config.toml
norm_eps = 1e-06
qk_norm = true
doc_mask = true
Each number is 128 + 24 x the weight over its row's rms, rounded and kept within 0 to 255. Layers, rows and columns count from 0. Numbers have three digits each. The size before them is the row's rms in percent of the matrix's.

# layer 6 attention value, 256x224, rms 0.137, rows 155-217, columns 0-223
099:151147132130143099127177124107078126157117111172162098175140066116150139154103128152138135149145133116126129093177158129107090151159156090126155080124134125141137115103089143106104126137105142145077107087098143107118145152113151112076110098140140151180104129097100112114104157085147104110127097093171173153095150095099156104147138107127125101163108116147132155100137163111120145163127093103123105149138092121139150132119137139115139118132138159111115120153139092128195163172103114103143117132128086153116147162106138150111125144066145118147080129125132147150169154145143109122123122130104106159131142108156127122153134115095115105153109138114163113135134119134144143113123
095:151163124106104149136132109143107134108114105166135138132093154123136152113115109131080145106125137107165140148126148131123119088097119152100107133099128093151114141104168125085159091156113173152127132136093139127102146142093109140133154149113122129114148151083146133113142138158143100123194094112107136102125148175156116151089142089148111148117118124141175159132112167143141087144136140148088062150133124140125088114084129145131117093136108122132192107159130131121057150115102151135115115164123113139109095114119147126111142160161106105127160155172113112127124108088118109150101122127141117165161159147115138159159086142132104139148125141117097143132106093112108105191165
100:171119124122119137133142163084171117102183099118121137135146123149130157121129102132108147155148105120127096155141130131193107113109147137091153115087129121073122140163139073122155129128149151094083141125094172119119100119141083103118121190164129144085114108096138145131109068108142141118130121157097123146112156106116139119139135117161157124113151166136122108116120165093192114127097132113126115124103134163155117147136122156111090128134148162141143115150162115154152095126125126131153111165133164103136119141120109117139083167110128075091092103116122141110069156127126119159137160143149120130142146101150144138161119152121177145129172118110128136105093140135133075129129
105:066137129169095116122099083101176107128125112158107099141137148120130103127108174142120167128080097128184134100147134107131139161113128122179101107134125123112125156123143140148128123077079140075107114111155153122155124154123170133091140132130120119136109107129161128163148154134153137120112107108143125144129114121110137130098129093140138161191159127125121127096170144149096108113098146102151178116144101149149118100137122145108111076131140122184133125174096089112134084110123117140183138114129101102098123110108123097116151137097121195146149112144145161114111143098151124113146141127117155164140086158145129135158110148117084145104105136119141139120108169131105146101122
109:145109125130131126122121146107079080117102141126168181109149128119147122113138133126069117132168141178151117089129138109143129092093147120148108119124118110108132155130092091130095120126152145117138135117126120111124107083092123103141153123121123150096128135158105098132130128137082114154119163142139149141144138148115091123092120113126137149117132117164160109116168129126110142126151158105117137155119129106133083125074125130142162157117178192135158116113147137154095157142160147169070141140138166135111098097179136173156155102130117151098083128133120124096155114069160131164092157177154155157088142137094130134118137084116128148170134092157123113143144148148113157134115
095:112114162104095146114114127068140119140113134120141132110171154116124153157132087131178105164144145148108176134146146126140160131108111076063122150082091174152124115136134145132136091187152092129131141178101156148092158112102124106138091135128093119172128170112119126146125134108103170125111158113133178120153125112101146147100156110110114159111129138135163079151163133126122151143137122142150097095113116114113102138126119117146112136123085127106100143158163087150129114108165132144096148111145118112142116111136087130138161096089119109148093101128142108122164158117135142091149070150117138124177177104118098128128154115118140134100113111158128120115130088115146097128136
106:137129133132123106135134138125103121141137161152090121118140137112136126178112149116135122124165168074110151125128170108102133157128118128076128140147136109096109133096135138090140162142133124172166114097106113121192098113131136129114141102118124123080103100111140103112144145146106137148083207122094123116098120178120133101160142155102056147107167087127120132133137070166133074127104096130119111154076130114106138107111117162128154160101091104096109165136145134120089121141132149172136158145109179140138150134153142123112103161120104135125122123137125131119117144107124116154163125169147161125129126102125102084133153127146128136159140152123158126102128099194142125148134
106:128134131129133181154132111159122134170118135123145158102133136153140124122116139154163159079164104168114118072094116108164124116145099161110118118115128123163097111165078156136124185146097124095128110123166138151136118134154143131148139083166118118107101181146144142132161082120111120098123113127108144138187136158155122173137078131127106119103127149147106161095124107075099118161178115133116117145099064139124129153099101126172158113111158129167133115182151119127151128123150113127123114110117143114160066133123140131116134114102137142136140102119121134108143111112143109143142098111116141140104083122132103114152143102104094177070141135138117105133147092167125120134141
103:141095158116137179143140108160128117114124151150170115162123113140107187122097086114103138132135110113097156159171120115137110099132114115176108102123132127126120119161130153147130129098143158131116123139111088124141142141162149165117116132136149154118088134169112151153140125113162130116136140114069117107146096144124124139143115116110129108123109171125105110137154155114111166090167133135157155106115118096102108144097104119152164174103112115119112131124143106140129133117160151100109118091107103106133121132136098134150094121131085135120114131114160084148166111120125128124136091129123178091088136147133090114138175122177086186121129127163133180116205084118093090167120
101:133176129112116121194103112110152129138142143123130135119135144133173132119151141125095138100185138099113177163132151137134113145137148127132137122144140168142115110121157117079124146148097141133143101161115094088132154084130134102111136109110150131169109066117117133111120096125170128119117143149103141121144104147143101169129120117143154109106085113107091107158115102118120131134160121131074163127154119087091148133151132089138109117130145179115073146151086110083143136126114128141111137127127153113146131130162184132130109120128085128168082155145107112093163114155133129127106111098163158117085182120116154136111098152124141100068090117156130125138124175114149126128166
103:155085125122109109130111123093101173112132133130091150164150110108170126138121160109138167127155140083115125103147123095058175152116097157149075127135107126183177127097146127124093099157113125124124094118151083183135122162137135136110132127102113124158133134158138105112130140116151143141073151148141141135117143117149101165151128148124088139133089158157146126126134118091178146166104129112100142118167120140093111122123110128162137123134099102115112120117146140094139136110130113104114123139143147163160149149121121152138149100166111138092077134140080131131171151115110100142128121181112135116119187145113111101161117150128113120116085129079177130144081132127136136103136
095:144134164093152099120122145168110153155149151135084129137149162096139114089134168105104126121088124106077123137115114079128141120163136141120108132183110146099136113143095104127124133156102134144168136138158132088123160157140134107133160122123138134130120156116142119156152128096077108162141100126131179097120142121148111136136152116165184138106161128126138125056147083100131114171103126115132132136089123114130102106110162107107109154108136128145155111132188133135147158100127144111121144104112143131169179131109097124145126109121127090165129137089126159075154121132166122105119136153141114171082153147146121081103102126144138125092147076117154107138109113159166146100125
095:098090154149109086165162111151135131108163142121124150091118137075187100123124141077111156157102158133119116088143120118127106153133149162130114128117128100129137119126126095109120113118105104116109104128120096141136131152157175141161107146127122137130120120119105121140149137161129158152120135151122139120122147139090105174141117107139154067142123141105152149146111113163116120155148121137146144146153124130131131091143115092153144165136122109128139127131086158152045108118148123082166146111152159148154147111107190151136106108132137106141138126125126119145136098117108147108163136162088140119174137116135042140109122132112132147165070112155150096116105105116130142089062
098:141098144146150159130142143160142123095117143136121172159131153112144170139131128120113163173166139153113119133136101108171129144177153114122103135150158099115133056090110146137074132151151159126122127126097139114133140147115126164072174124057094115113107104128108131120085160137156121117124119151142139099117156099137091110144145127152144111134121092124138050144089084112128163131149135136113139129126143119094095138145131119172143121129154120104096133118167172115121116125128131115096116119083129164176171111145108151109140087125129100110081140124107163139109131102123121145171130132140135138132175083098142146091145116149118153103113135132129147103077110114136148122147
111:107113162153174131135116135145155124148147132151124115127112151158145086114106155158131142143084138145122186132132164132125108144104085174097156128125155127076095147139140087116116096147132130108133118114139142123149150149086092147111097163152129130128172147124117131178128117090139146118117111127137105171120143123122116144165097142095150099139148155151120087099090103129124153125147091142146151129145105136139130087124100160122088163107102163212112125149135139127127127139127160131163119076138120135120153153137130106151118121120080143121106130130106078117113124117119070107084168092129124100171087135145083125166110086129151144110162138161169133128116130129116102111153
105:097104150102140131165141131160161167127123113143112103100118116138120130186104139116114154108169108134145111136132126142115121134142099166141115136089099140156171097145129100144106134150115107159140090126186148154076149135144113118131144136136093066170112118152130090156129131154114148154104117161111149132100152112121163143104134111171151086121121093138146131145144112117140095140152120171154150140170120139087150160104124132137127174135076106151114161104128124122138149106132106103104115128096156142106143114161118130112143081158126103086115129102142139132076115109129181134162094092121131101108159114081139121109152138169132146097063104121134145131142077132169129133148
100:142081175066135131156125111159091121124129151084133103106144147113125111135151163114095091129144088127109140093098145147165129132128131162173151113118126100139105118167127127164134111168154109091178130116169094148127139116130150159166142132091089146144147131104141120135080138112131138160108135161137090130101102124136134129145123163101130149094171115138121124071111175139131110115166081115124131161144145126153107174149131116121128123104118122148142078172150133112086141168118143150090109168134102148148135146113124123138132154110123139106147122135096145130122142163083141151147108089117120075124159137110122101126131169142115116122095074109107117143106169149099156148100
099:145125130145167137141145150130104129117099112128124125102156120132140180129138070129142090101120177124151149124101175136083148155134173131181083121145110141120107119094118117148125080166142133116144131154193124129114125123143097146151163096100119110150109139117136117111156087125154059174103149163124085103110123110157087100163129106111092092149135132102104167108099137134156123149125128145152122117129110129161100102135132123182113124138093107141086139113162145143137156115131161125090157144105138136167110101132147095114105131096130132160127113132101118160138111185138141151137146129146122110120187079143134137144101145126122105098133104156127154114135086109137094148138
108:140100126084087118109123143134104167148153114152120111105126168139151115139149154104092201123095145111121143148091144133088139148131169188110133121128098111105133136092146148111165141118094156078125124097134111144151095180149170142141103134148129133110143123095160146120126118156117151145112144132142163117115136150142123106161167111126143136138166148113107108113101126077110103179131069158121145146162140094133157106130112108111141111136147106116093115113112141141135126130136129146154138100051127162140110130145132110100122120129127139104098142138113101145110183102158119078215124152126104144110140150089101139119164109125097111113138122124129149124143123105164093123132
096:139133117101153116114115115122097137163162119100084124143085118102112180102162113137147114105118072098094092120114113096111132140127113120086124151123148170116170143157134126120108131117110124111122109128136107113138135160142109161130145136129133154101142148130100099139131077115179089096126129160126189158113165101154156123142110168098126176121145164140152146154162118131116146092106100150136141109127118138065134122109130137143146103076098131152150134078120130133120147134124108081104069154141130142128117083138114138124096125132157130114125101145142140144109073115114183130143166117114148183153174134118143108162154094119140165157126134165132140119163124143134083108127
092:173103103137155143135077194107178155129120115157117152141149132141127150123133126170122130138122129109178112122175120166112112133137137139148102133164099100129108098158087110112143151101121137141100121141123116102098147146118124144134127134139128101164115145141076145134149117112121174173147134142134132085190139136156157070100143122176164139146124161112133109115126130134105152110137085101119143097125133085117113144141121171100127084138120143152065113120139111112105148143084159142088186111135154101194148124146130156120133102129112115112121139154125109118112149157145127076134148130115130121079129109168119111115129135122080121108122131088154142133105131134120126155074
106:130138153119155122167150117135097118109116121140091117108116128151110125155152158115122128097113132112114135098140142161080125124129118179119110137151137072130126099161086152175135131102101107112116096143205170169136104127158142145138109112106143152099115171152101126130106127139116114149177083139106114141100105105150138160163094101125110154108160134099151177064119104106118091130157120163100148111114100115113160146106126102110161145126130131136146144116090117131155114127123147136133136123154122122117066100149150146143084149105142155174179095109124125103139104145145134125134170074153144126129144138147145104119136082160148140163139166088089128139136113138124125157151
094:132114157101093139077097140132121107085131122121101136156115171092145118143135091183129151103154137147118131163117144158133140119141106108140158089131131093171164146130160107130099127123141109131118161189115136128091123059112121144137160107138145151119114091141123102109143107081150097122156200140126123093117100158124090110141152191137110113144114151094094131134175116139129120158146126127105130109092111148137145164137139108142138122162109132128177079116112131123125162073130151115104116126151104172176108122142166150098155143170118126112106107133154095126099129122128131134119153111102129117142112135086108116140109120131152143082135179121159134136142136174121133119100
096:107110124114112096159092110124126156179114129148132102109142110097145141127167134137100176153091157138121118099126159151122102111158130145156093065163105096139121060143109166124089127094119132120083114096089183103126133155146127138140143117106120133114152140163118151110164120141119164141152158123135126141155130064119136119133152191156152099109101137119093143111119100131119145119167089113144161116143114108142128105115110117125156123137140210143125141115133116137163112099103095139168130131153153135123155126131079116126149142126120092155142133117124139123126096147113130104126129180173166125126128094126156152137129116114142171100128098120145087093147105117148101085109
101:154164096124144118078154080148127147129129085152135126126123130103169116159147097096123126098130123110130121137124124146102108084113158172147164114140149115096097143161111145115117153135164124091137151172159131102140070139112121145161149116144121088182083132123150146107094118125130107150147135132125147116116104083099118170092136159085107141141100094097118152123133103134143120106152114118123127140103133158132174139101118139153111118131152167131143138079128164095121142156082147083176151156133121135142112120081129136122099105140121158137175136159153172161120150121121111091148137131134138096164124126120156143129099115137129104161156151094134143108066169120082150137108
089:147131099136115120127131134147135132133126125092129164095151075105116142119139133132157116163121110081176118136131164115143105133117089094123161149098157092109159122124075151127137147137093127137133128112167136133130127130116130143111082152162148143159160091121164109155131160155140129141151132123106122091159102133161125127120169141088099123093107120163095116092153146131092115161123152113152172154160133071161107106160111172132154119101099119141156128105115121086114115110152105144143143101142124116159141111097133117137138104092175112116091164152130145092114119146157116136104129101086129143146141105089159166168118114178143134152136123133127091089176161149110087168094
101:105160118148158144155157128122114164087104129125136134138170147149124126113126132063122096175090126116115074123140087145131112128164165097160115109145157141138142111124141152154111131114097124145088164148140158157122132104108134108130141122120107131163124095176136130104078116136154125140123170114113122130106176120102128105134112108117115131121100159077093114172148132144171158115135163126163149151140110120085118107142141122169100112166136148127124134110180164147063123158135101162113107124142118110121176124112117120123135113114149115161114117156118113101126116110107091116117104155103164126116169107139143119122096138150183143120168102091156146121183118103098126107077
099:096128155119131087181117167174102101103130118115120106134144126125121142117124128169093165116101141167149131089141106172086129147093153128122113121150175121146117132152115156104143133122080127109098162143144174108126155157113151109174139117088126132127090152117102142131114170117154150118112100136094093102138171133098122098078176124064136133104109164088144106157134121109114161111100148104109121116136130169148105152124154140103093125119148173123161165129150149071175108142112141168125151144112133084120107125139143113147109148083144096121118150131127154102098151127167110138106104127160120116152091149139140131120143115118157111154122107146151109118141159109129105116092
098:097142166189080098117128156134127164123097124154150159117135084150121137151144169107098159104122121154135129138134099128171132114163118141161144137124106173125154124135176153105143149148159110120149123057112156116104121138146098089155147130113149177108089114117099150105137105115168166123090089107158111093162146097133147127139154109121085136105092107137123150155107075163139150123132118063131119088090142107154121128129130138151136122133101152070118138139119116168127179122120123101129131103135124153103093123143136091113124092162125128115147148124172126131136126122142140105115148104155102135095148147095081131091128128137110151142162090139119137151151151128098140125139
100:117101098133135128105122131149142130123151144131106150112149170134122119117082102161122180102134122138124141113108171101144092154151135139114095096100094143134096116127117081088146121150178113106103139158169120129132160153089121091159126134116140146081078160126132150118096102150147094176131125137109106166121132115118124120114108142106163121117135157133154117116107146127121163119144102098121169190160106118159122140124119158111105121149140148104149146120121153174100112090167143116126135120100070149117068109134125158128142142101155116129156158120133123139146113134115103113139112110146102096145134108120147066082142118132143173094163176167156106178163143124123120173138
096:139098137164119157125118161106127069103113127155082137162147129131158115151109133128148139177091141124090091110079109154130115125100132098120114115110175078180140107136106121101115131121098106130110127190115133145101178140119131126111099155121162122119128128128147100123118093128138121178092107119158137089122140115114108132103135145137078139148084073159119106144124158144152111121146122141164102102117142139144109148135130093111127125139137114156122123117127105114138132162115127128183137178106143112162181108125110159138143133134116126118109188134197079149166170104148078078131150154123131141132113119157118135155107107160148135148104164127113107141148144112130125161134
106:119167138099179120130138148088134123089126137113130131146130138153177142143119151111117132119144108148133072117130115131100141141116102136132129133116102131164119120165126140147113150144091165165136093136135134131096116107124150136124188115112129145102111135158154180135112154119127111105105155068147111087117138146122087145125153136118088099125103113170163147132097117156137095153140094152119153149077111146182097130077119109127164133105126129098115109092132156108130121092122125133141094144151109104096117115159070135132166172139149129118091127187163175094114141171100139084136123126130093116167156135098156143124100175138085125143113094119097139155129130154132140120145
096:130107130142145143133087151136140122137104170163138132120115091146143093141094105125067141126123144165154156128125133157068099095154112163099136155125179085118085133106118152146111127130083127095151133142128092104127141148148085162158129102074110113156128095089177143115127148091123104133111132127114163133170137138107148114155124120099099120163120157105105122097102154180120160125117109103137125146150091142137160107177089147132110176104111154126114152153137143151148125115105155131117158130121123165150154140137116111147138095105083118177122160131161132113136162165158089103098093117144102126138150123138112101114109125177141138113123131113127119121089098161106135108161
099:113150101160141157123111129138116132120107133130148114113155141144100105097172138132145130124165138129094106128140111177104144137104124118134168118141093128082119127092090139116124139161130143071138140124153107112107086124088102137130114123114172074163085144139120108118164125172175143077165155150146139158132113097161129137137116135139127105135155158104105120076165081100156151171163137158140136106111133125120138149102116078114167139101110099113119125138179091106134137117109103151135144118153096117097122110129134112126137177110143167118139136125129123143099152134116146113120131137151130124158187104139107151106159106108071167151052144114156134131127151110162131164114
098:077140133104114141103119096122084141126075086110138142119146135095112157195113109126130111126138072105121089137150103166085122117111154114119122167146147086170171125085149174122127166162135123131132102100121103115109126112115140098135161145110139111100099129156123149071167113127170127171115132159118126131127166150098154106153137176160140114125149134161128131124167150134126118115100130148111099105115133141101155153114143127136136123129162120140117138126101087087081161124175125122129137128141117139136131099061130138117164155119144126101100130146129103124121122165134161147115115140136126133098141143146146119108139136165128133125177062149137153195125135143088101125124
100:093153113110176123100132117140153130130108149143087159124125118104161083130137144119124101120137109119110205142147161145107085125132108111142139174126114142106112161127092113132144138114133114123110184145133162127161166142159138161125146160131112147164146155126112114168167112127095148127160104103114098142110159142152107111101117169112134127084115133112112145092125148083083137120142123113136120124160103137136144150088080146142149116114133172103109111141119108189177093108128146123143151144113091119077116118163119091128121140108143145124130132158087153091122128115151144168188132136134119114137090111114120095120113076125115144138145146089125139159088157078165118103127
111:142117134118137098143116103155162113144167167119092072102162117147150133106113074118180134153085119122129132125129151115128135139154101149127143177086100107119119133147101122123106108135115141113099123120153121137142105117124111113089095137112131116169136180130149183147155091137112130125162124157137127122117145143107126140133125122094162180136137134133054096134129144100116138117154130122148104055142101195135161161177141162120143133114114147133159141169137108124130096144132122154116183137129122157119169105142139106104073136149112133142101085110131120100122129134144121125100085122149112111121106151108117158127158130127100164160124155082086144139140153117132080109159
098:154084099115096138120109107080131184175069138128171054155145130124147089126129098126137144145166163140116130130085134154133119126168100088116096123104100106177150116091156183114143077119154135097118117146096143130136104166189145073145118123117139153161120133133152126112138106144120138119178111132130118144145136121136146127130123141137127139143087124114138143163131143147133134123135093139122145107119174137096101105132143099122118186149111134176137121136111151121127151156095125124120107096149096151114098143084100126132102111160116174135157117113107101142132119119163114140145124162101121122137079145138162123135147107091148141190118122125096111107144142152128129112106
097:123144130148109142088139122146097142117141111171173137152138156143102143124112158097115139089127115123103146157111142096115144123100125124125122113107085098117159132139106173136115103090119160108141134150141102124127106116141149090151089150125089095110104131142146106089121132150146147146077128150116123111167165148193113111144153144083102140119108098128123155121075116125166121135128138089109155115144121078131092138082115161168095104141095129104149110132132168164135159118145118127153110136155112104124127135092127095115124133158098190110119210139109145120146137106159134149095113158164126168104153144130112096104125174139141136106187110102121130112102120163113144133147
097:161119135089126153103189126137131159117146126092131125121112139151129133170148130119131144105115190124109137121165082096110145150117129108148087126138107142138103142135121099135139095135118161177116137136135134149144135191130099112143127154093141112113133140124118099127127107141116127085146165141089110104152167094138087142130126099073123154149176101132097173133147117091171148160147127108156112124100119153130139104084139151126133159163129112130131118114114154112110176141099090112115123134078147164114082120173143090108078109107110147074150105148067097142118116125092162165101156126105117160140119145122126152128119117156179118149149122088133141119132135126142111145130
097:118144142111132152091142153142086159136125125130128109131155131105178083137150150149128145133186111107150135169109138114167134114091139076138126099153123159133116155108128115102123111145144172161141117093106088086166143122142116129127125073134114140147133155149112130136159099122157101129086106116087146125127127152123143161106089131137116109143146150114103141141161116138146172137122092110196113112082111141141123120154111095142121136122129119136139109099105164131173117129093135114140124126121126125166150182117113111184140116091132081121122130114153129145097116138160111119117107141111166145073140156152059104156073107105087190136106092103123133129131138108130115119147
104:142163160112118147156101157153164137088158101125116113127127146119148152096133139122157149125103145105166091137126133146126190118150114099154105182136197100090147138147109111123165126114130109144114119151111122196104136146132133066127162122159086146123120119153165114136136104186155097114127132084114118124120109110114107127127118085140150108153095163140063141093126119137156110125140189129161139104128113145098137129147141098153147162096127125120137108113142137123109130122134120133114123096152160148079126122125130118116125074153127167112085094104178114097148145113143112143175093141102108167150089130132136106135122163097129095128153141094116127131130111145136115143110
099:122158101165144151122115143123092095149141157131109145136153157155167087108109129115112104120128131099170138166151119100087133111138131156120104149102124171147133129093111123100158087138121137133055118116106118110156127127123112119148154095098180140097125161127142147136137119106134147104097109131140176124157116099055157111125144165168129111135115141150106144135133154128126092137147095159138100119136167133071086114128126161121141140133119123110125160165139117125130173100104102140107115078081109120115119147166149128132128127129151124143106133150161159144138101137105151134068109084108106101120118088148171112126148120162146078139189104158170153140138125128148133105128
102:142159111115120148134127130127146135103105134141126141107148093086160187144156114121132104131141095075139131112140133181110090117127068130124127084131094119145109123136122103141128138119139182148130103127155123150154115144101106152174133131132146130132147119083123149159098123126137132112145121146151128123151086128109082134142107143140135161145158137091127152169140172137151143089088113129123097126107127130145121098106117124110126106160079155145131162090149174108136085109159164120111110075158143079126086159129119139126179159144112105125146146072103132181130117144109103135158104072095169114109106126175097090137108150121119124138169149098133141133113154128097144133146
098:121140145130142125097147076130118121187149147091129109137177151119138093123080127168138118096119147147143130099098151136103121145115110092133133128154131083084104118119137094099114157163131127081098113151121202126114130069144111157148149132143102151151090137084120115128167110119129119130143116094107142108137141135093121100120132107094131147124146148121134116093071124134129119133134175140100136167150121138137115120149085068154120085150135142134135117143159128143111132150120108104106111077135120080104137137092143123170137131096177143110113098151145093160162168125096159120135146133124127129132171127153146094145154140105097117151167170121149123132163146173121147146140
105:166144149124149161181086122132142134144086131104133135091166128106115148125176117124151137110166121148132137133110133176124109149123124146120174116152170131110093118088118068099120124146145176109089155129127125111167138138153077107109141132112136151137104119136143117151136163088147125126142114115136116140126116113162149135127162124138149127099130141126104107142143141136091082099166124140113173128140127088153132133155174111090127132120085112072096131119088134148074119149129127135105104136162109113095133159130122137156127124113130162110120102130144166157102116127127092101077142105086117148171188081138153114117158103125127142093099118110121140109117136196115153092147
109:113111119147126121116105154114168099090137138083108166128112104149130106132163168124146087152126098143139149110118130167140125136097109163154136089112086139125111094107130084099112154125122118109100114157153143094152123129146107084133158111095123132157120111165125105091156137152165123198121158105088162119181128150140138109161157094107145138144091080157159151122125110153116125132133145113106104062097144117121133156123104117121154122133098119145156100149143159141149138128115177125091119149096096146108113136122146119079121112134122130124123143146111100143106153111124129094120146161177143163146143114188100127081132088126133138115118153183132110144127103160124172146126
106:143156139138106124142120103125134136112132096128098154135123097102081187136118143116125158137056136154119123106149136134085167108123086125130106121160103090107123146182136113125161130107161122079114137148102136092121111106133123118143128155126086160092136112166096145145124085111142117125106190083138147141134151141135133189138107110121137132126116129141108094138132118139133102123110129115124144149143155127112135134115123149140083118133119128144207192092134150121151108153125123118128125143139159149162154083110118171149151116137087103086164134106133080144110160122117147135131158140126114114117189184136111108122082095124122119150132081149153103104167137143143138107133
101:146122112116108153133110108097102121174138144113140135135149139160171105108161134142145117078144152114105111108150123159132150130142149122180133145108158142162117122083055125151196101151101141120098133129100116129102106159148128133155150114128132109132098138108111133132142121140134105164148144169164125158136115119118082114147105135154136107154132150127160097090123125151126109153129155125135182129084138127115110140135128105079149131124162121137116097097081117147168122111139167158127137144158105100096115136152091112163156142153157120095113081131101117121056106139106136097126115132086114084173170123135175147123074120136144125126138113132118117135084126148167099097122
102:182116130118178152108140167117150129140127142149136146133126118090153177100142154127159113150108131124126108123100120123118130156109088134156088101121131136197127204157136133159061141111113143117154146122113113103149106119147126147143161151124137138131163124151148153089129104156168145127084167120102125103141117133095090100107094115125075099150136091119160121129166121109141133104129142145133101154132101102104122099149136142179111130119129105113108081139157110157170125147085133104158175128164159175128136115148127100152124114131133133083113108094085148069136121129140097155128167130145095128136100131126114121090114106138138130129122142137114110161131088087118128124102
100:125123124130138154161135116108144124162118104137130097145105135131144109122148125082108151119100153144120116129143091123111145124104099142109166126133139106117108126099113117111077095147124135121133152144141142126136117141151141138133133136079135149098111114127119142114109103140130147128126155101166129107164116146097128099127162117105087127157120115142114083116145114102155147122141126141140091090114140115122185102188190094113090139098110105112128129071135123141160138152130113126110151128102112084111115111153137117137122175138119161150119123109095162125183109115155098214144120162132170130127164119107198140073116145099101130156140189099112124114122155136131159119204
107:151126148102122147114151113124117145107155171105118107099193141119157121144088155131130140132160105153093123125136144155153145139068115106126147136184116081141190090114154088168160153152154120125108118117117143142101099111114154141115102134143116132137089128113146126128127105146098139114154089130087129115169139104139150136140139153129116107137163112130126112110150139126163197080093147166140131136110102125094123118122145099106124162077117124112165149116125105120112110119118113085131091112082126147113112102157089196146122149118140117157168159118148094104110132135134104138123139106141127128127113118184086117103145060102086154154121153140132118128149118149115150118142
104:122154116107157129156118130149102095129129131119137115099129176157105108150130159107156129132148139145135112114120137133187097109092116152116178121133091157161104141135099123123122088194119115115124176184116143133101073127140163129171176151130127139105162138138181154116147159124165078143119138147138104137140093153136127114103063132118134137155083127113149119128132114144102129116101171119110103108117102087153103087135146161123084139108119117131124088136100150098146147137143157114103139159113124122133157112156163143130138124152120106089141127107139101133133082147095103113107139091090118114166122103100163136122091122144148103151155098094136096109136146142105154112176
099:091103106122141147153123097132077149141101176130135145141119097146143145143107094154136134133103159124128107158140136142111142137077126119156146115099121105095107118149169150182132148098134166160128101105122144134178136100151106100144152125152085165157117097128105118148112077136152137161101119087144142138129089180086131143124106100125143103092130155081120138135151132130166133134126081141111124112159118119130141103124109111178148110130144133113132138155111153085089141157112200155144122137131143105147131108103123113143121120144149127120129109142121141121098128125143103136084100161164139196175113087136139138119174136115140160125100143124080123148167080129091137099142
098:108106172090169125078091111134111107177118116112150102084135184114116120154155093147160114123124186142145149150142139115156134110103111098147150139181178167127093130100130143168096127129143129143131098113123132129107130134086114111118151093106166163127150116109121174109143146112126146101113114125135121146118149132118110117090160162123153090130128108169145124140160096126117123128104110135158117102142131109111110146120115114147086169147160125168109133159118126162101134110152140132146139159094124116060109136154124119171139134119141101152146160159123135126137131078142130131144125110129166134117120153104131122126088164149137122120085105137083102165149108075090094188135
107:143104129141127118092105137117112182131163139134086170117139162100145132123113092169124116132108145118161136112142150120137158142098124144113092103125122094143144187112131125166140141135069132095147116142106129086133178148065163178126130135133149127119126135149137099104108107153135143194109114113146147123106160114104103138119116127142110134119125125088140119091108137124143150146173150089150142191139161108141156115080112099131145145143119118152150116107083160156096123136131144145144122157123109182061151147134158157154146127119133137095114119104112115162142125119095149178079093101114132146087094139089119116116151118111100149119117129153135083137127132095114141114148
104:095122152083119139128158147151176077105133077115122143126093149117138111147139097171107143154128182117116121121155107124148158146139178166155087119117132100143117134168091138105170148157107131140173141114150137091140102111117132110105108100098129119136122119184114139111101141150093127166113129069140122110110121099119124163137154192126143118139172121123152129101130116129098094124118118129118147145162106108103089145127135109181133126104103098109136118154126087110115187156126149150169106115157140132121103100156137112076149137157121105096137111125121141157155119109130086146142100117116126144121126136099121152084129124119124097089144151127141115180153120149168150116175
098:148139150151127110114164117107108145112159159074119052121121093124124147134132136116128109109141109164125095109105129169126149102148121155098161102142145118120109106140101063104134076128093116122139125090123102109061146131095145088129161112165120150169125135138084150110130139174131133124078143149096117126133122146099116155153115158064090126175128147110130144162164087178106154110131142118149132149117135161108128147112128138142157113166129148123131153129143101136102148130129116128128152136110110194111110152119156102109148127126131139105144139146146162065133084170115101114109110104136152117150103132112121159138129149142107108163163109138153116125153156111133152103154
092:108089127119171095120134125139134127160099109153117127134152115162130147136122087107081161118136120080112102143119146139121101134165134129123128150118102139084156111133138144109139134128108111099115147141160156162153120151092112107141133155129119121182150106093168136156134146142105109094107135113101107133176189140148080104132146136144139106126133130155124127138091132110084126114168166154166118119134155094090158148166145163081135128113131099109153122161135084096089133145145155177137130120101137098151125144117109134122159121126142172142120139102149102117058084059105136156120143155116165133141101152129147132109100142147132127105108095117113169089154145120142124103175
103:138141135128144119148112093151150146140159142099104137083151088109123109165162050131120106147144157092105122091118079110097178162134123119123148143119116137142117155128130149160114139148084156121130124134157124141109111151111135112148150115139121174126118160156124120139147160119136115154111094128162106118115205122134150129132179109141132126109105130139102141144164110113084106145098116094135163164127154112114150137142104109157126150134114161118130090175157130103102133071156118192076129150143103114129146124118127125172110151103147145142139168125131139078138157054125102139108140177106106129111125145143119138107136104104166098130114135102124106132114157088115135110125
098:141109130107158154110165114089123167171119118141142120118174137131141164137124146124155145069119130144157142129147162104112094127186117102102109139132137103146143114154112130104118127198136185124130121154139126120115177119134110082098108123149118127119152143144098126113115114152148128174123138123160170083113138096111118092132115136121116130165092144102146067133166162075119110114106126118174155102193123138137143107111105143132150133137097134106129107116117196111114131154124132096104132083099129137100121107090094165099119133147152133129157146114125146101151137152113129115138111139124084144156142112089105116137145086152106105110111135111121120102141125099140088135191
110:076088199149157163088116083134140104123128128134075101140143145077124119145133102102145124132146143157072146125183132116098126090128117152163197106130125115104105128149120152091110129113132104127136113156130119113139123146145097159134115103118133152171145110149113104128107116132146140114141098170153143086140160137110144175133140102096101147109114151166117128140122090122135140092133164124110158117093114140134128165109150154168118109118095074105095145117157111110178109132104148120127171147116118125122136136119122146141073074148168156121159150132127160148147095120173134154135124119152143108120137123118157087101132106152164097096131134140151128128136126081128137111110
110:134135085172154113125145139101133098153135114078133098152133153160144137188127148111174109129115118141127103175160146098121128166153151109164151120149138133113141164139128147130137126147164137131109147150129173168148092098063112170071155112133121189114113149146161151119125113129144066143111152133135086138128127096117103132140127118157101160144120154138137137178129134126134167101133110167130121118121106130125141155125150106123105095121130143122122143098103151087071093076113132109118111057126105162114117084139108092116128139151115102116112163082139140112125135143133100148113166096119140122122163085130142128143148154148149086135119135101114144139146121135115111101163